From a checkpoint of a small transformer trained on Wikipedia.
Size: 9 layers, 12 heads of 32 (4 for keys and values), MLP 768 squared ReLU, vocabulary 4096, 12.3M parameters.
Each number is 500 + 25 x the weight over the matrix's rms, rounded and kept within 0 to 999. Layers, rows and columns count from 0. Numbers have three digits each.

# up: layer 2 MLP up, 768x192, rms 0.222, rows 171-187, columns 0-191
# down: layer 2 MLP down (transposed), 768x192, rms 0.214, rows 171-186, columns 0-191
up171:505530520496527522484489471478508529494495494520467553478497494507498537515469491512529505441514473510525507538499508480521516518476504541509475466485484489513473478510517505480497534487513503547522500515521508499516476505522477502470574421483473501461501482551481451481506456462485514516484499482538497513479527509520465473494498457537456495534506522549497498515486457505451554491479512467525464551541526447494474508486451502501471500479464449526534508518526509461506514455539461519488523490479514512533512489535530475495499543464500515455447513555504511459514507488518499491
down171:504514501512554482506483501436517496535543516537486510486517448490478497487458470518509522486518493463507515482510527482481538486496492468473497494504496493511476510469520487520491497479535454462465488502534493535536470478522515463488555494507498473541451461496463502527491502495471523497470512498528513460486514491547498474524517471512546481499515489547499506467520501521500502455525500503468459561553519468498518530466483507527505520522485500499486490508496484496481516553486493513506495512515475531463488451488482476481493493484426497502479518498496484517531524508517502549
up172:492480522496489485486495479460483495514495482481515513507472489479484515521509525494517456480497543526497473517497510523537508496501493506526531488502517457507525493486496506506535506496493509481473501484503535558486495478493521509563547487498452529530449484494482531486475485508516523502526498507526553551479519480485506466472471501535540506464475514465516548466533487499519447477553525530463488538553490459479492505503507476509504484476513480489523546508480523509497470534476462464508541483473492497508557504547478465513526520499461493503502472506495534500540454480485481535
down172:472519454499490521451517510511492483500487507511469540514505477482503479502486529486483477483522486480485516550458516512487513505507519534524521515499552475506510464507490532490504440463497493529522498498472520532577497511510484477489516548515511518520506474525528503556493488484548474506536499511494480503492490513488469481458509466502493488505501449514522500458521533517467461491504476506496503476526524495509538512507471442531519523499498525491497513481517493514522514510492474525460509507499520492482525496515481492505516504476481513497498447496490473514516497523494475506
up173:493520476496458494495523564499495478527500512468482490544495492471490498546480524480518490448516498530488501505467517444524464492523495498512543546507489500515495525541519465546491537486532493493531524466532523563499496476497496479462486516541490522474493462489489427522474473509493469505486478470529484494488521533509500481465547492516472506512544533526552517488486520505466487474489502484479472511513528507475494571490538494462501514525525479511497505514477488500493481551514491480517472519516536467529526478518478477454551473488477490530485517500493507449473494545519452514
down173:495505554472548497487497504497488478496519482506533547523480478471481510551507472476531449491469494528511483519455491440488448511511490489508517507525467465520511497540504482457496520495557459527502471469467523458519457480497468501486482531500515505480527487538473500521484497518472507523487485450502525544539520476502498494475481478497478467529500504499471453511472570471476495521481522490518470478487506492489452491480491491514540531490548560505504454488477488510479494496513507509522483500504488541534510520512497544520487506466486472464468477499501452466522479519505447531
up174:494428512528494511514505522541515522527455514478511513497587499537465507524530481548527463464472532495529496526517487523546476564521562475457565500486484510466517534498494483453529504506552500507512529462515506426481501502503524487513461497472483488467524544484451517471549456518481521488492449495475509520534442488478515495487474463472446440476514509455498466504519503507485454450465507537453454504481492440491463505550539498479566510493494519505495549459543473504489481485497524471453417500517489494501503509534572484520520477513529506500516495577501477473504427477534505519
down174:502500497491508507523488485507485480470467507499497500517497504531499490515507518508506490516554478472478485492459467502474456491513547528492511472443537496515511478476478503511472485566488484441528505484479478499505476478492499474497502543460516526503459476507471480478546510501497475496547469490525525531501479503497492509490516512482518508486543508488515506539503535575466453458519522521522478531466505498506452500473481503486490502510523518515461530511502488490532510474536520483478538486528507542488508493477536507497537535486548477464514480533461502513515494504488555489
up175:497510522487457471544481515456515494482492463489491457536490471506489523506500428505534523486531506526499523497527503519454530497483503517511492481491509487502460523485510506447471502513517515519540514492476488476499498510525512469533516503467447497494525475477491446482498472460487484489490514508516483556491525529551493509552482490481531519519477528465501474463521528451515453501498492519511536484499498508533544517494497503544512507488475521514496512477514484530480485520545524555473488493505492535514516513517493566487518483505515475512478551460520485517476514530500545520
down175:531448510517471508501482499530503521485530512478520496478504458543542458519491459487515505508503480506478517486485455506424546494486506516499465483454468462511413553478478504499512475491534515521517498504466520497495473486463529540508518516501497520486500526492488522530504487493513508462470520569517512485501503503532469493515470521468501486478467532481505455488517493522510535501537532473527504511522507507508523503493482526542527481517453510472487498554490494487489502488503479481486493477497502434478528476505555546437528504504494546508569511474476500484473487456499470478
up176:535489521508505492529476499440522531498465488494513527531472522507493479490500523465478442489491501488460513494491496496502469517493508516488516528503485484523463505531471482507493495507493521550501470522531512508516506480485493480514445455460494504528532525484489523478443490497521457487532519469522505475514518503485505516480464507519461494515486534537525489491497492490463522520492471464491494515521529511546484481509468530517514523524507492508470522512544455548523528508534514467485526528514525507442516463529520450471504515513515485458494462501495469510508487479477488536
down176:465493524513521522543497517515494483514497533522509521487531526490506503456512502528516517519512483471529478453489510552488517505495494523471476486498513541455508497511487499466542473489509459476495481496515527479515511532437556453522490458513514533520504493476466477503507505506492505515508523495485448512479485505572492505514466480542517482472527480516471469516522505467504531490522529475522518518503517478474502519489506513476530525486466537516555481480530488535500481484536511502501528501510495495505501496477462514523506516542460488518533501531477498528504547505514500541
up177:530491485530493491490494454480501484506478521455514533474488456481502505475520498495464524501480516511479480493498488479488517500472499467494507513508510492462572493519505554500526486544461506488526496467454538507458525519503489545515510478514471526526497479480474513525475469490492518472516498519526516531485475456506494532535535507519482496500546489519464465516502510506502509507499508505506494546476456504518488510523466552478514511495526464494463519481504505521478511478463462510559517498516505476488557502495498478516528463481463533502483477540518507490516485498509496459
down177:484522509527535487509493520473442501492457530494480488481479528514540524492487503497502518484514510496486532493484516501479520483523466499450496478502531464485519486488481539531495461531476500491453431507519497495530468482497460506503460493526504514483517461543533470535554504496476532500500503524507496515478494497479503499502517480545517473499516515490536507515519478506500543516536506480509514477513497485489493526491488508532483477474513521510468535479495454535506521521523489520515487473482532475533507492529467490470502484467476468506504513550503533477500521486527451467
up178:521499494498520532523518485484508457543473474548451485548519444508461529482515483459531511496548427496550491473522506507489474522490514515461507484522475517442587487483465498541500497479463499500488445476495511502490472477551498464555461489473527472533501546491506521508502510465517445491514513465476549525496511481496501519494540470485525468501508526519491518535533477469520520493493474520517491520509527498504500458480454497475488510432509502493479571486470476511533477507494502501470484477513507492457480474511537482532508526503500503514497566466522483533515504542503498496
down178:495497506497507549453474530491548457502485521450521523505456490481507492493488477497508494511509529499481487498533498455468485519519523512479491482516492517538543499513513466477500489491467473526497527491487509510484487489511509518498480530478484519504472541487497532494460508546504472506526478541502512509514500487521540512497496491478522535484539489463459499502506481458490499508493455496489537499475517477476532488505447519486511479528533512461500483500497494464526553523484481487497489466500476480472541501496544546493533464518459504486484497480498464526511547527531482525
up179:487481413505460536467475512525525505472527466516487508491531491518469494474492486508494474558519516536538496512507475541475516505544456499454543486465506520529514510507493493455537526484494515494517500484517492508530491521498464472479475487539486516555534534496504464538488519482488540544505485496490471522495488476515483559514507564525518493494487456491518544503505526475534527518528523486493493495475519508484476462511443461474491509491493495530473462466470507493500514507544491539453493484507503507477541509481509467501493527543474499515492555478503524542504482517481494512
down179:494495479536530490484495498560496501446476485520490530501482491494513456463479520522520473472472505481461549544502535491471485492496519527503518541502526472467489500468536532482510490507526465518520498486489507518497489486478508456477540525534531500496525509539463476508492514517508496512460525539538543428486522483528519468549476511473511499472501517495496519501507503494460521535525523524534526481546544463509510436481477478478459445501462500510499543480492496496510497462498509500518494483501478520506529506499478516503506481449525517468503514541496491542509495530554535529
up180:474481514545491474498513508519542531483503522537511504475539469496528518497434498480463489460473468482500468478513492467465495534459479496531490463443459505518471533501466492558549534532477508539490540544537504454527526506476473526524549471501492468497507477525500524480503488482496490538520482475460508486548478521482496511490503514512519475448443490488475535535468504463536470483471489475507462509487510490504475520504499541528493488499498488520500504454522515530475473492517499513501464480495473473485483528545512507509465535510504547510509523489484500514527522470535499520
down180:511538517499496527509490520468462501497472514492538492528495527476494509502548511513553532473489518526484492498445454536489519524500504457462458487522500512514491486491440523502513461489485485525500521484517486452474496466497529454498497501481490507520476531501514501518524498515485490459479497512507505488477470530501481469488512515499491496507512458452516511535477514451584500468566522467526474556521492542509491512477513524539488440518493515521506502506499481455475488530553491529516481482492527490443481525500471484479496459502470516518526510521505527511521522493498488495
up181:475521546521512481497504509510486474507503487518480558488448532501513552464501478503497511464512472511486464498423495484491475492433483544500465519462460492506452514518560486439501478544552498482480506499520441492522474538498485509520499520500523493492519491452490518448441438518484456477484497472480485498513485511488495538499530480491502503513506504524502490491485443509486511501549426509476511525531498459491511485527496506528483502509492498504544562486505496517513483471541498521479497477515478463483514533480453437462486501515482473492508506499509512556489510484488467505
down181:477514472538489487496492490470466496514495466503501499469516494473462524520519482546497525514478472531460495506501529516524533512495480526500481450476512507503481539494524501506501483459509480507497474512485482453539495481481503482453487504538500479490490470531526504490486474526526506475439466533494513523459474520470492509504476523472508545493534484498476443489478470478474509514474496550460466540496521532421434484498495574503494530492496471528493465514489475525465534492478500500474479508497490524495517493509537522497511491505435506492460469490474500511500492475553523508
up182:539501488501518513527458488465466507498504493527520488502490527535493514511489479502481486502506487536494520489500486503492442477480492508500501515496496511500491565486487486519466472533509527484549485545487518501453499501510509467475497481496449558504529504481499514531502512490482501479488533498469526508490446507500497515459471508478452487506503491486493478492477483517504518498556469507510468517499516490543469493463523476477537516501545520506473509492504486509545509486491503538502486488490542510488518499489507481496492538511513461507494507518481525517505502521537458516
down182:477508505500493536489487483462535491518468464536511538500473457514481476460476476513530529479466512500511484508483517480476526499468498494466506482521521541497497504477489509510505507485495476523480489479501431528490504503523506519487504504517527473497500451505523496476533532539497490482473503528500457494490516510533499482496524514466499547526505488497460507492508473530474477480503508509477523493499538511491454487473476528498530481489478516533450477505509449535461448514492503460494526503535490523536472496502458507481499518518507491494496500532530490518554509453544511465
up183:487497517501467521470508508512501531495491462510496504503468487481499490473468513527502497515460530535521505545473524466505462510513450472503515519480484518459508530559532501464472485526466484520529516512520499476513489540543474515512446510539507486536441539443500546471479471519484483534474433485477505407466478493476489525475495528529507488476492492527524488495521507538504505468517482511469520498481536492517496489450497467514473498486543492515534478503520443515494499494535463488517503501526517518511506523523465500521455545485488493448478540491519492484519512511542501505
down183:502510537501500493496531510484492544478518484468488526510519485488500493472463479479535467494469508453528478512528483500493492502469511508480497471499479474508474506475485518551526506517465496498514542510483502520488481497508531443491480500527460459483529446497506488507495431462470562459512498511538501517480511524530456483490491504489534460507496474472516529497533527508513429534531529486490503495493461453454510478481512533519469516502490513492473435468508519516474496515494501513503462481454520524499498479464484503512489513505497491521489491503499529490434504448468488478
up184:562465503543534495475456521537501503483485513488507481517472508520501505524504486486566531477525522469484532487458488510510498533481497494450482493476485533491491520469534520533559491489469502528515516483451515537465470479496520518495455492489502536546507526493501486510523506500543503449495503510518514507507471528499481493497499470514503458516467515530478505486532513485504502496495489473512493526528550515542489490509540489488491489527528480484501499513533516474474484483505467535472466499472476511503463447538535466533512483529494503540512452486524470490530490502468473509
down184:478530497458469503537509487493510494485502470550508498517545499485459469515547496519514493515535469523483452518528545504483473467481468522509501460478505470525512517512511507478477508510581542449502486519571468544519509543499503521488506511490493497484540493498475488469513486534477525501487484534479470532487517471468521488504524504492507495491510498517490491488510556480453485495480517467544499472482516502484521492458473492505562516478474514487531483472551515545495489514498510445471506527515484467488491484495502539467500533525513440493477527498521507506481499493538501496
up185:502519518529470483484479510468508508505481473525512529487493517450483534513508509496477493491521488488455492499515514502528451508473519489498465457507468451501499512555515491510510520495491531469509480488552481472513459557479558500493502492507545484520456453540532524460459486504458514489502499492498537513486482523485496548495508509499475511482537495466474497549466504525517491536544468497494471504554499487539509416511503471487496488500478488458572512487499472455449494520542516439519497502534526469506491467528514505508490522514527505457522520512500441537449501470480511492
down185:532513493498505528505488480532525492453484501488473505473491478507514516479468465505498514529487488521536503500508503493479486522464469473509497492533552521525486518487498508467501463474507483545487470471532505530515491468502493497513452542523464458482496536527469509501489486495526491540476505502511481482487512523499515504484460527538487490495503528499478456446538493534538465484467491478517470498496486506494526514454485534438486515528498467510472498480504476518453519527482519534516509522571490466513524488513474478522503505514492515529454513445516414543495472498507520495
up186:470473512464477480500521477492476510497480484515511499521488492543479511500492479478485523496509518505528473494513499515492465487441509429495488472482499477511471499549568506498531527489503526499575477475493488486521476519477514507483487504519484501504554450528490526508525414478547530485502494460519485553480519472523483450430483491532497539512483455468451460525483532436484533508514484539530507506520507500515472506518474504470495563457514484544483494485499474478460474485476518532467525509576536518530527493504555523499497488519547522513460521482486493514469490507508481476
down186:549493521491495516517477469468462503487527510512494498456477487497548457472516510491486499486465528529495485499476490478472487524470475486513497510484493527481422530522493482454548538524501476514496464467521462476525473517427508496496487483510535516469510526496507475540472512461536528581523505503515477504492530486498506493504551511478488500511510509467487443486441503516516496523519463470548522493488556503511539500540485536493534499505447506485507533471529534475520513501517540493492529497513527478533496492496476447534522470464515470459519475503505512478455471493517516532
up187:524495506491479524516531450527474501459520478526510526506517471481506519436512442532471493567500467516495480540495522515483507517501495516490497479465480503509512484459525509534478502520453512479506561499532497472437537460467480464491499429542486451447509462487474500493519526514515509534484483477485464520523556508481578468529504517522486485496522495504510511524488473490488496508508450474524538497501496533526512489486453465518477553484485520490466535455482481497513522526531474516488466488506512512518515476478504472503494516506506542523521509468495478519525452486502490479